Weights of a small GPT-style language model, trained from scratch on English Wikipedia: 6011 steps.
Each number is 500 + 50 x the weight over its row's rms, rounded and kept within 0 to 999. Layers, rows and columns count from 0. Numbers have three digits each. The size before them is the row's rms in percent of the matrix's.

# layer 8 MLP down (transposed), 768x128, rms 0.0737, rows 570-624, columns 0-127
093:495540569487514514551512503503550556539558470539487538597499514472578534442512562529459470525516502492509553483562495454492459492572544475527525442423641567478443481507511473411486504527468584420504587476517494480489578492586585467558646455492533432495496453622541486577541510528426521455506481547487459505422366493397484473471428576440481449489540443517513544482590421514519496498436
106:596551458476538545410496568528510476528586540468461480537514515493572479420471533437490393550517477555616475505398442514495495437414448500474571493492556413473552512458540469461511388524450558567497522535556409471445483458445502538470569504515491556454374422478453560497592482518511449447559559548481460464450553459523463465550484512570481498608442429471516585454526445524500497552495
087:488524488545539549402513512528545531543477485600519501556481509501488541438540451569639517418500542420471574478501479474545555501524529546466499552448490498493531588503533525401498460615470480471427499536500541456503504522493515549426456552455559511480462609452540564521465582463482512585542561512532546570585578540438473563547569526506585532438459435548524560574560536442587564490399
120:448491558561572466438534518486445470487463549410522505446518508474536506619500509522452494535515467436384540452484602473488430547532546545479501468424577574560422536549531476487506498462631508564424483526570496505511515523500583444636531543449561440494434513520447456532472427502489468471470581441506522582402534486522463562462547589390529485586450505532457513546481531534473519443518
106:415490421503470585488535500588453502494402437513519543520577437478537544443492451442488480540483395528451608510483506470530481427560510549492452457492433500428517495484411398496542496543536460472516538513641557521505601473542475541470470528543505446484484432489451531488457476564512517479486402425575445512526519581625461561426462490466523514500482457467530456551558484458469545648525
126:501490591501471520536515550477532494458570541550452505547496575501422609479577547537550455600543496602513551413397512476514455527605522468482412475514505440413453458485502518469493481507458498459526532594534484541453521525442549430554497581527547500440545453543472384539466543521512444527537449472495545463458519532545527528495566370533511412537466546610564438562457451536549540585512
102:552476540525514515492459457504454550521469483538471547455526572594559500457514495578423516558477426495576489494449461482506480432600491396479506469540427438396491533491494515440613533453516495522493551545484392500529420542494397495430474500601533368553363592485434478494509467531462500432480517493409484536537501518531512519475544535543554597516505512498491614476485565475527522417542
102:446426422467445540545512510551445468520575542550501598500511602508498516526539510466501479460476541543474568394413513528555461435440576494437540528429347570497511502512478470572515495430472446534469515524435487502506567502519521561506442512562455425573527589538523532471470536479528495535460506517503505573545565475487492513448544603492410550494592553539538437535525629392564554458523
096:430458499489539467508461524480450599501509580476404498545527563556491545537505539395489544563495510530466567510562402525509500477397469511514467509427534581552504518580549501491549547572479529502551525540547398542518480571563541499606445541494377583566451525513453559501511514520406528445412511554467580569596550470464498516457619532474544507517522526520488529516410471445509564473426
109:447492512484490523561437506534531481417442459541427527553525494412512463525443453538575482553452514501530493412513541537493441454520580436482565526405551504499418535491602451461432549417632510552540482535427494537491486504532532518456560483472506462549490625361460595463541613442464520447469455512421402505518528539383552525506534468489494481469572450484468481440479534482449474499477
095:534487412533509420470427453525480577480434446452433416502546474585533508473474541476398465506453489496504520519503572528347503511426572496560432553480508526460501527458594489531426556495427497503448499467600529485425439489455483468475405476491440511504437455478488552463477470526508386443535425501495498576400541480641514433465544461483477519478454589541452586504539507537505542538456
105:461564527455478548511521603505528470579478471425514448489548537440527538551495450538607496537507494545426618451465529411575484461560505515517455450461457539604516471481516545455437543461553551474540486448490438422505547411596556503524439536504479520421472473602454471452455390449558561529513457462474429536443481509463497438441529547448512516395470421448538528526574438452567433520469
099:539593488486464444466482569453523433500465452421511486416548493469525530463554416529508468461586612587500553570568461455405493473513615510424425451451515428459529499539472524537413520477461572501477472463449385552396553487498523496438428537499468545589578448489460419542519447487505469469539580459535460462411526542505487469461484475494464487482453505521488438424524462515591556419469
133:490566416498490469543510515489495567484534394530566469499464461452462464494505546435459497427606437616483522566460478414476571499548574492471427529509462513472497606423526451598483568454431480443562423497498458533527466529470486466505518542556483498511450458577503531509466580519527501452444496635533564487482477529541487470542476490361511478360526531520518462403433445453534573476504
105:462554452522566455425501528512427485507579490457466540513521570573471574491472556627508513494473565535421438406460499572558546503495487481418479458478496484433471540553579526440472518518496516485413489483543455461578477503571483491547577451555629498473521535532505494599541578540429464536551491599442529548492526621558491495450396506579515552545558449506475448459441539508445472482584
094:503543474487486521488450647377470480511511491516403355587558470549396505488506528482526498537473458463552496510525535508512521506453564432497517470474519429547473504476466461426617510522599511499549481529494459595540474554567555475531540613567495557450551409484461509492403491513493539501598464502527403541474481480576567548438491517426411519520456477545424517471459510507498460500421
089:422542536490561585513461435543433524296559614442447515556551516488441534488451508428485552539431557508564453628529504570526487483521587459529524480455540530463514518476514534548529537494507439521560445641571480500515545566558552528492542435496512496466542522456484524427517527520476516539476493441532505569562454483454553431492547536437470474532513466392526501542464557472514493560570
115:607469495448525549498465511595424516425539451556500496551521451547577480560475534529466504443457466506537458528489555402446499535462528564509566505458518458546508407514573446528507445494476446506471602522500520524521497453407493388568490465545421437535443546477457483449551486489565461426503391468520394552460451547612589457488573441567535457516485407491520467532458464474486611514459
106:499489472481500469546531471431467548444484483447477381578463486488441566429504492484593458481510501579494608470444557453586636494484511454439459518551520479556445543497451542434463493418543477500495511510496571549583516589596520490475527553475459526446431484437488482460532545574446552572546522510472508494526432504450483552538531570567563603480445367438532442437494507485589476530441
102:387555520446409477467398448517492565557546419456565546530506504515489487549471407433428410483489480608514546468406569462476508511505475510497475589414405544432504510513454459515525543419553482342541536475572520506531530535441523557506532536447432417464523481406437498492500521499489514570522483587478491469480441492512531466455557491530489597498541579509471555550522491560503447498580
103:540453481570450440541383520571555508571434419531437518499478453544503502490489467431556462488481487493480577534561474597506564576506564561550468613506551439521435470465451511436501504475384492505466443410512546538497442585516556532476456480544401481533455549449494563523503490520517493484501517427605494447472483503508407465502580506535470374406553490507473565495497531386514488570440
118:543414544529487463516493498529552536503531501528573379497476422530444434502480568545470517490441523421553449500549563538509583601515517546447415496501492474427515476545483494524502405566575568442484525585550418406488422523446570475548511476559520472506521455465427467585407562500454460513474472528666541472432531472418488508555529520548506576549449535446566479452456524530517487434461
113:505503585616470436503434515477578497533477501570508446485490544466494486462524544476481491492428496484570514417532525499412479550500530557537367498515526445448490503511490522530553522468514502565513445464439458591474529470497533675469371504496521425460557421410457530561484485565596575506556427555478429526492448399573457478513441522490586517537510510512491453404512475569542546493483
104:415569532603512474544536466491523416459548454519585469547549517636456512561445539536527493593503456584528487510470607491453549509554491514556496424463478534481591503513517448519445461556464512521410504533517457480517530464464525390511526515464532499471406502426510461465493484487526603452422448535478492451406499513494456544402414530489552641528467527442446457475500418484598508543498
113:503512507499511517487493489560550464560530470464353482456589468501503514540475530429591462472525460512557529508523450516562487476391525444426529522394439558446488483507441471493545557536483560455517489473465533515451538630457505487437487509553504489444457485490480531504517556434459400423615487559571535438519499404469498418578480406610505533565426500517555519579429424479523533416488
099:556484434511515517452401597453435555524507494455432473492552591512515502515425438590505579536482491574505532587518472559477489429519525544501472406446477478449455398478523453456467514460513549512522516560568490482541489529467462544501506529483547477472485453377462562503421468514505496486524464431409505412525486502573450514498418478454491470484445545441507598633491419647592460484477
102:527504601576499516444532474481484504539507545473449399444590470490440573452468545482592583409537534451463478430489494519404508523507545493588473472587432449491513523557470498432448433507501554516484573467489441468413550543561469425587506547508480569562502481561539487479479535498482484584473515517458579578510534577454460497563491600517533395476423466520561472493521631472556576521465
097:554473591497518527491463549512507515434372508505569477508562629535545551494570519426416457421533490565509553465425551491460512502492517409481518449489489464509546521518560506379519420482538442490458468492419469438489495455544548569518562490489509531539490575398403574551488554475509539470499519469436498515493513461567557498538501470442480470511459414351479600461523499379482463511440
093:537453526432514471560437550511539479444502454565429507491496487495420511504520503502529521528569542548420571453452507501482583499467657413527456624535479530451525574574582581494469454540478491506519450557511512537404513509424572435526452534597493535421522512519521517528393543599543500475449567518467575397431497490461497517574470463508455506535508459479413490478389511472506451447556
108:428606505502580458537574438562528474505536536445535504451448507525499555556436568504543450461572497466427575445522503562597526470395536434442427523459430487472489499528519480522523459567540575553503512559472473512495496519501465575421463531547464489493496509481486479480517583435426555509524385508491435529462493545499437453497392428569490538481407427530540619459455546603500551521598
097:460469510531570556496496473604492502550467507545535530465511539649480483485540522533518532406593477530608469588470542462473453495511494446513440497536466528502569513489434536422505558596499598484582590596565502497422509569448513493541536541485581506446458556536485515559452501541507480431444535516552525505507400480541459518502548467452439531460627562456586531468469438521531441572421
091:440576515530504631413485500490477466490496521505475563585653467514510439417496438515528553530539560483484464530552484518399507472623479534568536571447541483489542494514503532526463418517458470395483499560452465541493488460457488475442495520433444517564494439485525535475502568499540476525577563423492464584406516516477533461514525481536514538417512542553513437627517421483465410473387
099:416554552479466505411459545542543417537515538461603483449433528420576494554558531534517441566489543491488545486568456393472556497590502500535437600453496593484517459456474460523494393530498487493525466459496492542464465491509592565517606439573461468492625510469520476490490537468503441448498479449536475499520481416475573529536550530481449548474443560513502541590568637460433445522469
096:528552509531468466453519445457454505501441450483610498565501514515585522542545630430440521533452547532508505556541483476452539488513549451544513565496497451456543445506482432545507616549465458525419507540513574448448512508445461459637508517569460488513497473453440608526530586484549511526478471513529531636500525597563578518611526584499466548568450433448578513506554491549534563464496
094:538536551562467512525423481417397586437478551497542467562521489470529561486529562500538482409516402424476478478520456511432394594468510524493598525501512436507417535467447535461417579490496436545486555531459478494460517493606506580503540476487474435498515585509553513498500540513404570540527496599491458547507372522590513415560529489492464511529515572444534437532515491496491390426527
086:517430535462558565484558515602471536543503520532487516509424479523479518559452400497528505480530477401400462488441524552414504457537436500500470413491424561576498538480592528432525467535510462541512465509494418368497439470447520475549384460472544448513524483440543533608494481460516520484450520427472521453626524581476621536521547519470541422494586539588489443486475472464497564517509
112:531470473463352489506531427492509448440440551542509531440619488510497548531589596576466505425458552518524516512526515468495489456576530539488524479520418434522468563430495364474388463466505535478416526423472499544502570398555478511400492476475487501520542558493452439502429554500478565512517479483451484455505510463570462482425510481398538597514591422452478502588542490461546495496463
102:438431582489470498584460447514545493467446488464409471409441483491464571524520549492486447549578538421408533480481529498429531481463462385534489503502405503504532481602552516486544575571493519502488445496544595545467456527553498487587541517500406476527514456469432509445510473494534610514564427492455467490483444562510438506371536491470482604414497566505500560379446534529547532460520
102:455492555458511489476520565499538629482465545482396427480411499447539475550533521509432456475558531610533537586543499493482484469544431498480451507530478539476450491502535544462564486537553537441566506425499496539440489570403519505470594492593513446439532449520515480513528499461474481531526538609553413509471426515493490446392509524462519464550555437524456495643490550589405490378481
091:487432499525555530481484523485434508501492491473355475543583565513548476405501547501451489448568487520548556529399481546329516515467536433493462470518490408516531514443475486503526441523434432478439402514516477473438532528490482491457446451510510503555527519384436531547383476500480618493543453392392536506491440512614472489509515509539566508461496438459481498544530598530485523454486
103:546534554544521520456555506571451458378586498514454529539617557494505488504407501556441514495510454567530516442459541549524493512563701500471448487525545482463481467464580576477480490513592537443503456424475481437498541522473485468427496478507534474479569494466520521502455515518513540548421460418511548435403472474546522480536342494569519571509540434493550438439462546485455450561484
096:391518384459548512519576465505520442534556530520524407489411486512465523602506449348480497430505464400478571436475426487508522451488544562440543504455476555503527503520453484504519484577502507554500431514503475534460447492537546452566490578446534460531513569489447491661485472468431479478426569495478602460523572532441518475459565526539456593590549499554483467509492483431503507494434
101:561500460573578462513387594487440480495524583431462520485422501460523432475580418517474543517579546490442409499530514404525497547481509464472479460582472459515393488476518459576542466583512430496589554557457489432526436488518502573551432479557524444581509396568466537451489551404522576502445470520462583445503520526455495501474556479546568525464512568553515568485494491490524523400446
120:480495583435456521446513474490478419490533547446549475514480443562532426593527440508439470580476473468553517483563563544499448517639429526494553572499490512498471509501450423537517480490478470437504539451500443575407451488471501519498510539576652440502450541573486465527505495413555406456445437514554545401442510510449426486460503499461410452557510492455616487470578575526510443470448
088:449547565443539425552380519483385516446450475475463497572539514529463536489458428552511606436534519537485591544489486491467503586549420570558457528329543508527539544446485488533510511518481556499469417579536535467420469512497508431530454465450495519473465553553426519439542480409463531440445519506409483564479412498411483530547515532572480509508466471476407531549452510489515496489409
103:495468508477491575519455466495561513626556530456526458470511560448521522510603460537550653626521533478605577479543449493507520490583482558472499578500621458518476465522449485523453483549542408606498450422490554478545537511490476460544529494487427483466479496505628584570491471483483438435499479514561499519549504444415562408521483509480410535444537575563474507528469534480523536490483
109:447555477516476510497454506506591545526515621542459520417443535557535550484517479631489502492526529405532510477456619512549417468465478510445526552603513577565539509517499511507519447495511487543549526522442457572550465505399553544423564620437541488479508536459401416538534543502476490460493556490467394474476463537417522410538467540469501462590526569539529551414529522496539463496420
096:527389534576548557595495450431468504523595553496435519519465529498514534456434476525486489533484497455541448585569423490584599491521624549450457502584554429487486576585513404526542479498514559471511593569520483455438522493499499484468511513541525529564506465528434396476486465466535483415451500406605503551453509494425506485488559536435423511506443473578528497565506426443546438546519
086:445573489397591575510527551497463485574420532481548511419429484524475478493433533526552377516575515610519522455527438439514443489516444467432514456413475490438489415486445494397452467475466507521493484489470502529514460470405517514603577470508493458492499507502472452526457492480416507569536412491526465475439418527500429442469443579569549612487541491519600608462491465535538520532534
093:534510537467599388483443505496542472482591519567554478426510482498466574514448505484581478448572500514515399510622402487461490519495526444364530535545500503502497491430573550468574515465482485455455529495548534499513507572409474507468498401521468532431580386456529506394518513441495410533551484456550589459535486529441477421529576492521446486512443471504536553506461486566406483561482
087:559379523530450499564506394531465532546455519506517450500462487334470547401495436533439522549501473522438498397472522476523517543535476622461577517518518525406488481539575546466547593508512472515481447559537564502556533460439441476445514520500435429522460543439561472464403497594518507478576533560552434496591479488492513451486491454503461457531486471562433488601587467461526523533463
091:489553537462536534376480523486575373581473556526417542454547509494429493533496433497571521525465443437492459512533513514508399452527588473479404517521496548430450468530481458453457480548574418574502489445450490493537492496513491527457447526479490478503511566528476518473515404547576424413565520478464447506473567505564480484435410586467603535474469457476477605509571619445482502416479
105:457574530405441465543492521457505483612444464559432543526478499398578564501520556553567560490550569612572538535535475557547475460464456589537433463535490477514519496464478469486533506467541560539581496450476436431540475424588479589454433505423584464489507543496504525445462484446564536511550440506529419493490517387476493527501504519474420548500447493429530650437468534461515439490496
103:521499461478533519499509464458520483471563455492521477541430557549434513567410520468481426608434565541481535474574466459590480478583502503505449485572385420531454438539444532509517548565424569447541460500575536429487445562497548504452492508494522555568613503526502456513478515455566585547594415474422520523490588481536553531526495487550520532445539545549528565534398541514565473626467
098:557506409500528541474496512516420508500494569405530523468446515550629414605560477530452500586423464467578486545473543512536550460476574487553637447503492520602561537578480462496503481563521511477484386577498498568497405437499451445557556612484467538482506400556492531491501501472535517489455391512459452520420523482530557526447509517477418494499500495531546528558454544518561451469464
# layer 8 MLP up, 768x128, rms 0.0999, rows 571-624, columns 0-127
102:549553467505495494465499557480408478532547435559472517516467460543563581521470515555600530466457382450545474484444443596519505611483426485505548523605506473473588498411576431550503497512518467533515548498451532477521520396401452452465476527559464445568490418552511576497542507512550485472491413470581526419448472481432513602480417494461372539434556454479496466516525468508498466455487
078:480508495474494336541449486495432498528557509552499529563544547522483415474551520490376391440395467535480497490583540462531503497532466502438498442520444448506478420431462423428446463410531490483500588415497465497549477461526473427444533531576491538596499554509424435474552429587519551506478377494541557512473481556500476470572534543457499522483454507486493523530447495574538425522591
108:515567426487592447558662475556456480532473459496427525473487498506508465602471480463496526567508366514527501545480491537513467493496485400465498505543474524550442405493588453619502473562525463413446518500482501487443487367491475516548508470459448549483519472510501482430478595507580425496597470446547499565481500432441432571588537466498452454552438480476435479426516490469443476470520
102:514564519502316496511582460494549464563554551484536524516426504596504484514359434619571521464520448490510406546506501427505445464517469515517552458554538490560514509431523511491482567532456508542503445463385532538485488505436481425431481548464506532485562542515488396513500560467551424502509482565514567497462412505508439500536484526583448491515558533575488482507491447465487398396449
118:533534475457436495550622503492571465425496480367577477513499462509636506465535466401481393516542420496588428550516535481470465514515486563431588563593496493523534575471516508487516620454474554528531554458444468647435494520462451498498493534498494477509528552532526444458528512488473568501531496518529470553501490435456507412514426453425522544452589504519514470517561437555485571550501
097:428482534459459602500513476492560493385541462476602427433459510460510479527518525527542507516494469503511449451512508559557507570562530531556644522590416555654546516424472544531463422492399447506594489505541577588453517424510580481543616525485465485497447521604579529441515502506488478452478444512520553532511494500469559473517468461524418461508523534522507432520494534493459504526421
099:453509606511433453547510445538531415390514505491580503451462455601500539498497508596496449593512424494533478480556436514525612495535468466610521557554589439485511537551555560470462558538495543545484553497435573451479429419493415538443495486512499499395529449475553482592503479437482496569526501489563576431440484470459435479460497454493457485490492453473530495498529453643518476528580
083:576491489504441422548497465458538335451435429448543541531558472445471420525569462544590464471507501500541564450460509550473540523519547468501488553522565503507578556467583557477523543433499494473509534503444518550543559498433495527431470511517657505465464531494609482490439583537503618598528459487433473466433489518476421515526495540499468453548520490461503418536530575534498388557517
107:573477419409437536510579554469471578616526564431528566444391497526468516523532469453540451535493463553497529584421476589486515482578547430474550512608513458510476466500500480463467510445458490516549471527504493490496511430621511521411476485515536512534464441514529574565410553562613480541558567525520518502423446495470456568499462472479451455486544481430434460534552449534424465431413
092:530533516461444478550536523460446403502510613460565454468534421491467541521470447508480533592455530497476573524523485503586542527541482501574435458495559551465436537545474451477505522558486506524445555545375449466523536418547526462504527486498486510580501544588467479584439581595542515475553625551519607466574500477384491623488444508483489487525521410422488424498473503573530453492525
108:545545539583464444602679519511425482573571573487492454507486525525590473543522470552589540550542509515561476547457526493471486415543471440545496528466534474504519482427483525504497548470428424451483573440484583470467566470530490515497564523392509488482476472484468498454471491514496458448589452563515604458448480389482575497645527438509532466512439547431518457454493437555492469532526
100:475522428458524548533445434523448450475611456514487555498502454406518450562520433549530557501472476510519474593466467551484540536558493506447554431535532489574500442531546524495482609452533459531449548458477452593528568423381516501404501532583559445604499530529498502559543451495491485522467547508509511510441425477478423448523465522527381486436622540475551594450485404504539521575521
111:530539456463447414582543406453486518511554453490477444474511509453483377518599602411464522442518463536500522598410467494498457505569516529541410572515421513445593587473555463543522523407450510495526492505510457523585553538412485499539548501533575460584487482557515508429563548451537467431503503621549491535453447482437508449550485455466523475497584492523470448483514448580581492471506
104:484551541442411607568495472509529521500511493469646531518503437498489444526553429480473408459412336492479527470485447527412453514485481421644481494507582533502574444488401462529484485463510503530500497468512429457472485519530531462466561484456500491527498462474493444492572457580589558565475552515550540517501452548498429519531504519513471505389465488439418489538497435532571605524547
100:471567514535485507514487522503499615521402556485560530526450559494544473460505446500430481580498504448519554497503613512509443609476412508543586504538540478531532544553501453517495516536418528542596595505532551565447473456526413506542491573470530479392492493500470475521516497524521512506482438561530468449378502463477605463556461537475435499553549615550532400526515442581506486452367
088:582589499547445431525540452530445469616459481502485607557483544510536432554530535498518536512463511502391536461416490541474517590475460467482519542485466498574547427551531380544585482516469407492502456448387466522472430454478441469479489526433476524493453433470473490644475587475543553509617519519480495527519505531388534457462451477521481431507458475528436487418541428486441485507495
110:444587428521525484523544549475508410521466427489501515488489531495539415468576528552534577500429408427461467508508610548536455470440469445523647454507479477453538477544505504510478540554552422509473605444462448477419503450392508498541507571473544503500491453575586453489533481373524552510546471528520469514451431392487474521487601492426486425440449487496549436560541468533521485567483
106:486512485449483482513453557565532464457537537513526546384483479515572459562619510571410534575507445500561534569524569366488522572460435473626596555541497472466470529566499475517403484571420534517540505501449536475534549465419466522550513516465563528477507544504488507477512531392581439546481507544552542435498477466463498463592434517571464477532414449456540502521442516528545475397555
108:543545535428488567621525500560461472543517525396534610470505471484500440578551437542517483530479502559576511563476467499488422561576474476581542476429464553475495573504434448484419488428426471502571535443489562547520453515489479512503594427437457519517569452491552454450458587472630386543493479474532479536430474469496551518513521480552454483484500516472566447586523486574460564527403
094:511513500529457426548535553510442448519528480484474513448463480442480484587533425547484410466448493600523428580438485498437445548526522591481485465485495466534455507486462490467496582449511525426455497608466489532532545397415569536447570467557629522568472567525458511508511528469507528457460511555561547566451547445427526461578575516421528582449498476606483466536403542592544468462558
112:465494498465535440515552518602521550460474466472561496494499462426475440521524420541420476543526525571520525402501631453431501545607430508480492499497458559508550572534447382575534510448522448466496543400459470491429534422483426411491523558551536485465463479541494513547485424465554492480457525603518504531444507352547445459558463432429529559535566556531532473520562474558528510483542
112:507563385453497465593509523422478457481468440516503473463520515541634513569504477554569461593482428546493497432481501529451504460507455442475494479592555406511515526463512542516504490513509454429485477522458570505536452419494371439537517454504473433475500493529513470603537555489555432530479549613479594486449485521403421483538441345529486569606490525519494473460495490469551462496460
107:476503470489513508544547535530507523485544470433527449595531463550547473551530523522363472508398487514539532490557605438517575578529490532495564443529590533559450474596509467564495448348510487457489559512443404537538600463557485473426491445546584525512530530553491548544451592528565494514427471551436447561456501426522487439581432506461480547514463552545427470508544468554553477504524
110:483452445470500437553503490487523520514536498473498532576455450563549470583519457486578478544495484533613512506485500449472522518561484532559588577502594489448640492504572527471402523487490515420509548553500578475514517375534445503405481438569500569419426483527459504344545531491535493504573552515514509520411498480496523520581494487480432482536472505473387377563436502473480527540504
094:557475529477502494456566610557488436524513449523530570581472505471496383565629522501421600499492496435525561535499535519463431437545496445544533449504621439475532583533470507486526478455534459428429486498572491507487431501492393510472512542462554557476455512458535503480557473465501480508488567498489614496378487389477532438593534503522516552477619449511446451554480532534466567521489
099:518490493479475526510597520452496526503578483527483567445415474546446535473496541488430383486386467592542533513639422483562494507633472437509506438563500523472511450468457475564527509526445522492480470478527455515508543437546496482411518483589512469477416520518477558602542563577513422450471493504530534451367493457511407547524517419546532543504547402550508472507596532499492541482552
090:589541465456527422554474506546457476512598478507497562480504489445386420508442494532433487531465517486526447396509495544665665477488495510496445543507529547513444394490503572509525547466509443498516517513512504531449496439468405519483433528476572479514453476626488471510621491548499439495534453549487497480438510422502502444504392465396497434511490522552506465454565525523460508550541
091:521519447577483468416494519571556482565554544502522445583474499489476530539458585447503432473477493542524526508516485512596325475518493483511540509476541527537480479548427469467572490464531513396440594520442483493502500457520471452466512576545580510520528555600540496457495515516531372494615477504561475620439545393478441471445453503490501523514566548471509450455609487499599485481559
109:503546474515495465478574482510450490535473471432561506530511523508555442574506449519458537568527391414574444570563516445446459582460334565439508519503484541628499453477482501527490448446518492488472542481540552545491598437418521500467606526505492482488520531551620510497452443466564505522505423576412509508436484428486563449548482387492500495446603528535462458489460478484458426516504
097:619556482483405596541538418595539517514406501487551398531559454478557567519455549519503472506453474538495490507460518439499469515491512537444544488546521488395424459438455505530538504386469379547495502515546486462544595462419573443553487481562463469474491447500492540525549500405529455454484497570554482549473368490425574477550436563487542487463507467463595459524582460481513525497486
086:517513501449476402640498443509472462460562529473511454495437475410397543560488584537488531465440426427460502483507522456508465483496451553521465504568500509477475485473555491442420511526526518599447570382520552538547545487497518557567598457487593474466526490542535442553502430547495474467534391532528482431495505540445493503604476491442480524565510453582445464376400465577544492480538
107:530565444442530504502498499559520462621434452413497602523540487558587462592550524531490485460493457480555531532428618427505435569576445434580519453406558555472498581598419477569474450424471451503609537370494524485483513477508493496583560511569525479530447463510440459442515535451535472525503462507525493522426536533530527513494484498505530451502499485560489477513582535455500589428460
102:456498443541512485565552423500573527538506425462522585506579579467517488483535505474438447574437542543506482456451595427552465513485521459498495569417481527577623447507490554471382516492438487454471570477467564474478443473527480514496522463456450512509550431549479498496552510535573543488578513507505440551524440500414535558542531433507415518495507325548574465554470456597596524486478
097:584496553458492457489643474554522483585510509512528543532489532508598388590586465503554517515486501506601462580504531555428452475508481525511498479491531424535540523590511490481470520471501502484452537488475411566520456519452504466501533606505633423530531503523504553621508591574527455458429541494507593497502533467508576530519502440578452521485502522431410483460476483516527430431390
093:544524472462527483498584595502512598618472492525530556525490443474521424557516495567527454541468471531576424518545581523601517416486432533518498467473521537593540494562473485541541567491451507519556505457426465458569518440515366491458530399559526538407528450565505430507527395469570442498519474521554403539554512427519475548518498500518483539503538538450472453457617423540512576493526
113:445536517445458468484518507556361477500592428504545455473479472505548415481555479525539567503539451567516459537561517540568439595496488524506540561532586522567483547466504516557436552508466524605493513450464484500572563482509560512447568519470527439494542432547477558391595581539485445418495453518549449539469402469510467548620489450534419436558463483568503454535413439459448485471499
093:526642558507447501474559482547554445528611542471470563446503521548470486525504423509448575460471452521497433608521488578534466503483473400491550548513480573529496502489483481482458450489569476535528544376474503538518482411367534508495528493378523469514503463488501457471535515481524382445461518529483597496486497451494639452528561395539461479439472574517549469537464462567437548500479
104:500575513536552494446606446646512447457556432492587509479538395481448457529518586445437500586496502601501527528497540538466519504565473470477446566526553498482504512506522541514494586444454464500575453415488372452500506538489463541558479592538451453462511476514485591489507447512491449462450419559498553684527456491488429487510429479463511583480564480461542498503507465539512476470458
093:469548546509475513497598486566508520431484462458485585568564492552527484519514541490459486468478481502523530557439452539421643607490453413552531504572638500549501494554562438514550444455420487501457533545450453472386518476555537520426438606509511477536516485455419426507482448514477530429454487480458528531506470532472470545532487462563515482516457455449492537513530502617442625580425
102:494563402457421509585521481512470480573411502494516525476477470489516539497500518454429453620520366568500501563563463538500423532485443437472529554521535521504530502513426511512524540516513452479568554579506578504575445425511445497560410489522467513491524462466509486500391501427616480508533437505563564647443483485450497479425506499423489553518535524435491421525517523549551394428548
084:529483572450483527548493533524454482519504433468534545532511468505497497431557536558512497538498527566543513446479497515540532538538523433587467508545648431514537549454560485515533524499455495366450617476517492479538508487435465527428531375489531531445530510442522544365466519590520589603587503534471434468445463514571444457542398495516469425442412492415488504480517510569540426458480
107:526480477442446488556553542496447560432528434498493515448530484517477418473535462425421455443492440552546625489579528451459404437579473463504510488629525459516472442489590499592443511457487459456541442521376470441486595478467445493487438532459521492484454487451553451482511520525528589469485410508534517588453474441543507436600509440441417511549445494515536536526484479516542437493611
107:554541503415470464496495484545434517492549417522548569471466503526530445470480494455421500540508495483537455444509633475559491608644511539544519465484501545509477614445535516562454552566484468412483516433408513405483517578447396529502558449509482528518526512536473496483476464532604489484495472505501593527418464462473440402502521486494432518467495407506561384513527575522554414512558
090:485498535434507525544535518560558546493521474535486502604487423540430405536452475507554514487509515563491629510470519496567504512553362412541462507591521472594568543519531537583520412404473502527462469542413453423462466526516456547511522479484622454488466481528446504418499563472525468485560415479505541471443534470494416404477472507509538421478544489517594455492580516604493521552543
107:560579517462446389463532471438519369521528480485475488433480485590582522497511521464527478531457415499579511596468430544465450525633491500515482462492529533499565500556511513579369459478488487545489446457410494401499521380498480452449486431568508487528503555469515467609531554509580524508490515528451477547517452530476370534465410465458489451469541445432504481524533470496517466427545
108:451476476525460451525534475484520497482469496493517511499501506454547499578603520542492489512512428479468450569518549425466466536546439480659589552463511452531626520512506524546466623590468476552426493507463436475434541462478367510507456497587486470456441465490512446451504570523477454551511529502433569432464454439382457525546409449520484511516514496542549458498520560501570551622580
102:519487525443409497470544575592421457439651456523495608481462470445476483471570446449482500527505469525532514555474580542555558513543549575471633490516434528512523487446548471514434532479457478479511594533510399586446570344505382519515460451586562491492482449557560513474485500485525524510404522563493467494470450480456498540520473528439413524517515549544497507444512479457471481497455
093:491518515435491493479490477487501482510524479496509558517478468432483504476555457514587524554573471516526499533524469460574444511483436507598493476574499432547531507480538484619488540530524512494472486458520475459538562421528460590447415591564513332551468530593576571515557440398453498511474440528501573447451541504413456490441549435533360492410555520599489445556488451500423495532522
097:593542406549365505541526500486530407497449487470457506509528511525516428510537382489462547705436419484492465477459452484524550464491462487586501521497477433541419562500511556501490485518500408516593456471426491511421503451469584549491550477461464398485501596485514524511549512425596454462516486504468400512462486558477463590493460505568486460513502486524533469490520470510475593501466
089:517538571497496502482518591493538436447467517485441454479521430473578555543468472488539486620386488497526440468477520436482486558488554488532487453546522529643473468620491506551527453380522468485452570444405542534537531537524453478448586519516489554507433558539468594551531591498562503525498514520402500572482531501432467573439406471504519457533501460495414466462420520498541385520473
098:467506559481503355578548410494443456438527436473467526475445519576489514481493456555427473482489490491525478569526480485452522484561481547534446465479483485477490401544428525626431477456550383514418512567478445539500495445459473453456484557451572445541472471534418471633510581488559506556487471483531538502471429471527478606551558513445421495508477417487485497584451496477420488511614
109:556557490473449494458557491577477515527582486498472476529511469504577413610503525499540517508485463470629515523512416496532426510522569505457519538588471442520579529415587466566519509451492461410533586477477416421534535444417528474424492472585494447555435451521493418490489432569511434438518474520439446568512545459482441510557436555404463511522448453449454466548523396547570539489538
108:485503389529462543550578492615495486462532520417514517480443555522562481562516543436490455452425539479456484459488578430515517545482475489476542470540490456644444459473537397500488512528448411501513620482476473508506538453451433397558553452448567498470494467472425543462483520471524568476465596457506501575456484450481482413591461427488477607493463473544587497391581524490478500475506
100:503550385493517413517578486612491488553500442449450498554490492547541577623527428477549472481441418455546581540540464480473540479490504491441471401545570549625422449555455471470526572444518440434499566526530538439455484471499488537545535574548504490518517544501468478440545539495526513443495469485414469537506469481457494567592412409517437592451481506442542457449495533551431424518450